Part of a small language model's weights: width 256, 8 heads of 32.
Each number is 128 + 24 x the weight over its row's rms, rounded and kept within 0 to 255. Layers, rows and columns count from 0. Numbers have three digits each. The size before them is the row's rms in percent of the matrix's.

# gate: layer 13 MLP gate, 704x256, rms 0.185, rows 377-390, columns 0-63
# up: layer 13 MLP up, 704x256, rms 0.196, rows 377-389, columns 0-63
# down: layer 13 MLP down (transposed), 704x256, rms 0.111, rows 377-389, columns 0-63
gate377 102:122086126174130097137134084115116165120125152142145143123140126097117098141081157102188104116140126159120127119127154121098138167124106185147152129127148154127084132167127130082121141095160135
up377 100:092106151087114198136128114153068107134160122147145153137153111117143114124157131105141152113113144141184124105075161129118111135127110162121158135113130113144123112127116136085109113112166162
down377 095:146088127163117127155139101138127125162159117117183137145128123107158146124113158130120131144098133127137139109098144150121112100084154143142100120110101120110155141135076108130150124161134132
gate378 092:111098114106123151116163090129128073120130164098113117105085123154129114107151110134094104130112122124149110120113127119099092130165120181102110133103097125128161137123134139161137122088127128
up378 093:086101125128117102148109141122119104137138132139151115098149122124170110163179139155126093116128119143073136137118085136141124129129087120130123097126089148168163140118165173127137101132119132
down378 094:164115127157210133136137153120131128133115146151101097127105120138105081115161123152141129141096113068130111108124128101103114134109116131149167120122089123109130150135142126120126149110151117
gate379 103:109083160116130166161141138145110144065129129114145150167087123163154120127180156134118109119104129134108103153134142125179159126089124143148126074136124087157166142171124149138142114087133136
up379 091:204096121122117086121125147081123126134097146141148145135105154094140147103198102132136167123140121137139113122133116146144182122140105126138121106131132118144134193134082137132112112119163144
down379 100:131175075131115126172101100126163112125123113104083132119082152141115112110184122114115142165138143132111137101134099084106147144142149088120153126131083135105148099128110137136093137097093121
gate380 106:149097127154132144135110158126116138088152088134146145140141129142133104131142093134146169119145114134126108130077143176152114143102100145104086088151128141129110123132171113153139115144095148
up380 106:116139138149097134125147128119087165158172132161139113145134147144124128116123129126149091125097148170107116118117108132113160089162131143135136121198157160122125129139154126100154104121111138
down380 101:108120137097136141148081100082127120138095123120138116125107111156142101096134146172127105137120145091127163119079153110156185126069133161159120149148074115122122126130118158138093122185134116
gate381 105:106117149140135119104145106117130133143141112142119096126148145137150150114158119108112129089100110121105123106135140158165172120113132095083161108161151103087151104138172129127143106077135132
up381 101:151151160134136120128139097121146121105121104154121136133108132176192133133127126117094105127159151181118170153143129110116161123119145126085161122142106143104134119121116089113138139141199136
down381 109:143159127153160142141127138131174160085086112152124128148134069172154119120102166127121111135113131145134143113165140140101154096146144142083172121115077117125182147112098149120133174137119128
gate382 105:122155149073122152125127138152121141128126160106103152126088115176166157084149132144123096107140147144141153117132131111119130143151123132148115151108121112175169111140109190152102118125098110
up382 105:104117156122117099104115190106147101159108147146129121115130112139112094144147106136125110126140088106115151131144149091129113153088143111170150100136113112158090109144128107128131157139178108
down382 111:128138132138137140117132164063116149134100157140112133151185130134159122132099081189156103124104148076094146146122152138125142113096139123131121133140110092120093075109095139149075149145129116
gate383 098:128121163094127112131130114106115128111121140138077124105108133095139173146107134142120167114101138136163085124136150113151157135149102118147173091114152108130145159157100145133116120142142135
up383 100:157126120126118153162108082106102115141168148109117178133100137082145132136129133144176120116156182150108139112125092137143117131110117137138096127148110118124152098105176111117115086088086108
down383 101:133139126124136170128120167115064153154135178141123139149139135105144101131150130106131078172086125107100135125113139147145151095170122142172144138166091105122081136093147110133131135199090126
gate384 102:102119128111147095143131133134105056116127066113160131145160138082096146104083157117123107150120094154097101094159128144149153122113169126126129112146120150130104133165121100129110160154094138
up384 104:148195149140165109138107099098129148150125128124097103123145117133156162144163117161165092156127122145151114112134141169095082159110124094123070110125124180148157112138101136131177122147152144
down384 101:154128110124101092124145111122095126153098155136108095112156107142118166113134097144113114155114144106132131119161124147115113159147123100119095122122137138152133092144138137130146137100102121
gate385 102:103141176073116130096150117114146128151142152116165139123151121119094121151091137150131074126113083127129111099112107165126131168107125116100119052150109151119103142122124130140124112159106177
up385 099:151155154136128164184154118116090129125144129132116090157149138138129132126132129151161117130118154129187165138121117085095137092138098138160126140110092172120153129167128138126113126066136103
down385 101:160118140135105106141179112125084134142076102137123122146161109157157159129197127112133125163134105153102086122139140125097116094124157110138091118076136126116158138117125151147132131095156118
gate386 092:120107091135166132124150134170112130099122090148052123119099143063107152109157133158078118100107118122119113123146147152148112079136130156149121092105131101100129174129119108162121149136139153
up386 102:150138142117127143079123183124139116137171138158177096086152130158154095131116097088131128151165116085120137152154138121109127137100120131097120122114115093139083092114087136086093097129121135
down386 100:137175144113088147130178151135130097120137160155131107113122116205136141149180139091128153117167117139120138140159098124125148157104145130119118158181141118119132137093109129118102148099140144
gate387 096:119100128137126079123102114136108116087151127170128176136134146126158172136170093155140126132167157154107096118155153125135124169144172142118141096135121107122117115144184110130118144094118110
up387 099:147113120102165146129111133144109115124102119146153111152103161097103094146126137143140139152156105124154122131098139149130161127169137108154140115095069123166142097141128116112141179184099101
down387 096:143100159114119132114147145156122101141153132146124142094174124124111162158151103113159164112097108110136140183066149156124139136139107134102134151139054116105157104117112125091132124133111182
gate388 100:108125112113116096105147148088146126134126158105115163099098138130131116083114073126091125118122122180152151099108121130103108128098117118097096125091136125167100090170146093128092095094118141
up388 099:133135129118126137166150106151164124130149110081182133132188143141138135142173099148149174129147155122057126160156142142127169116169128110114120112127079119150162102099126103121140126140102131
down388 102:134096122122159134134135113128078134119141133119145113148142140111141138144125147161138157122092120167101123111169166110112155144191147151159128086149098150144211128143164109130145122122137126
gate389 104:102147085131109169178142124161089173155126124137179132128134125139131123082096117093123125120103153161137131134115136122182105170116167082131093167127125071120150122151148136108126143131104129
up389 097:098106109151145139129139118104138137138118125109091140090133152093150085142161131134104094119127102113143093110079121128110091133134144098150160069165118156141146143116088115132170143147084111
down389 108:071116136142123101152125155159148133113124085111112167144114160134136134129138133126090157109116110127142113170123133130154109118138191080086160073143112179158128097110130087152108106053101128
gate390 103:146131134111111113098109135129082106150137158133115114105153084133112133117124106167108127109131111153117089098138135115120110150151119124134118158159147142115125118143151138146141110144127154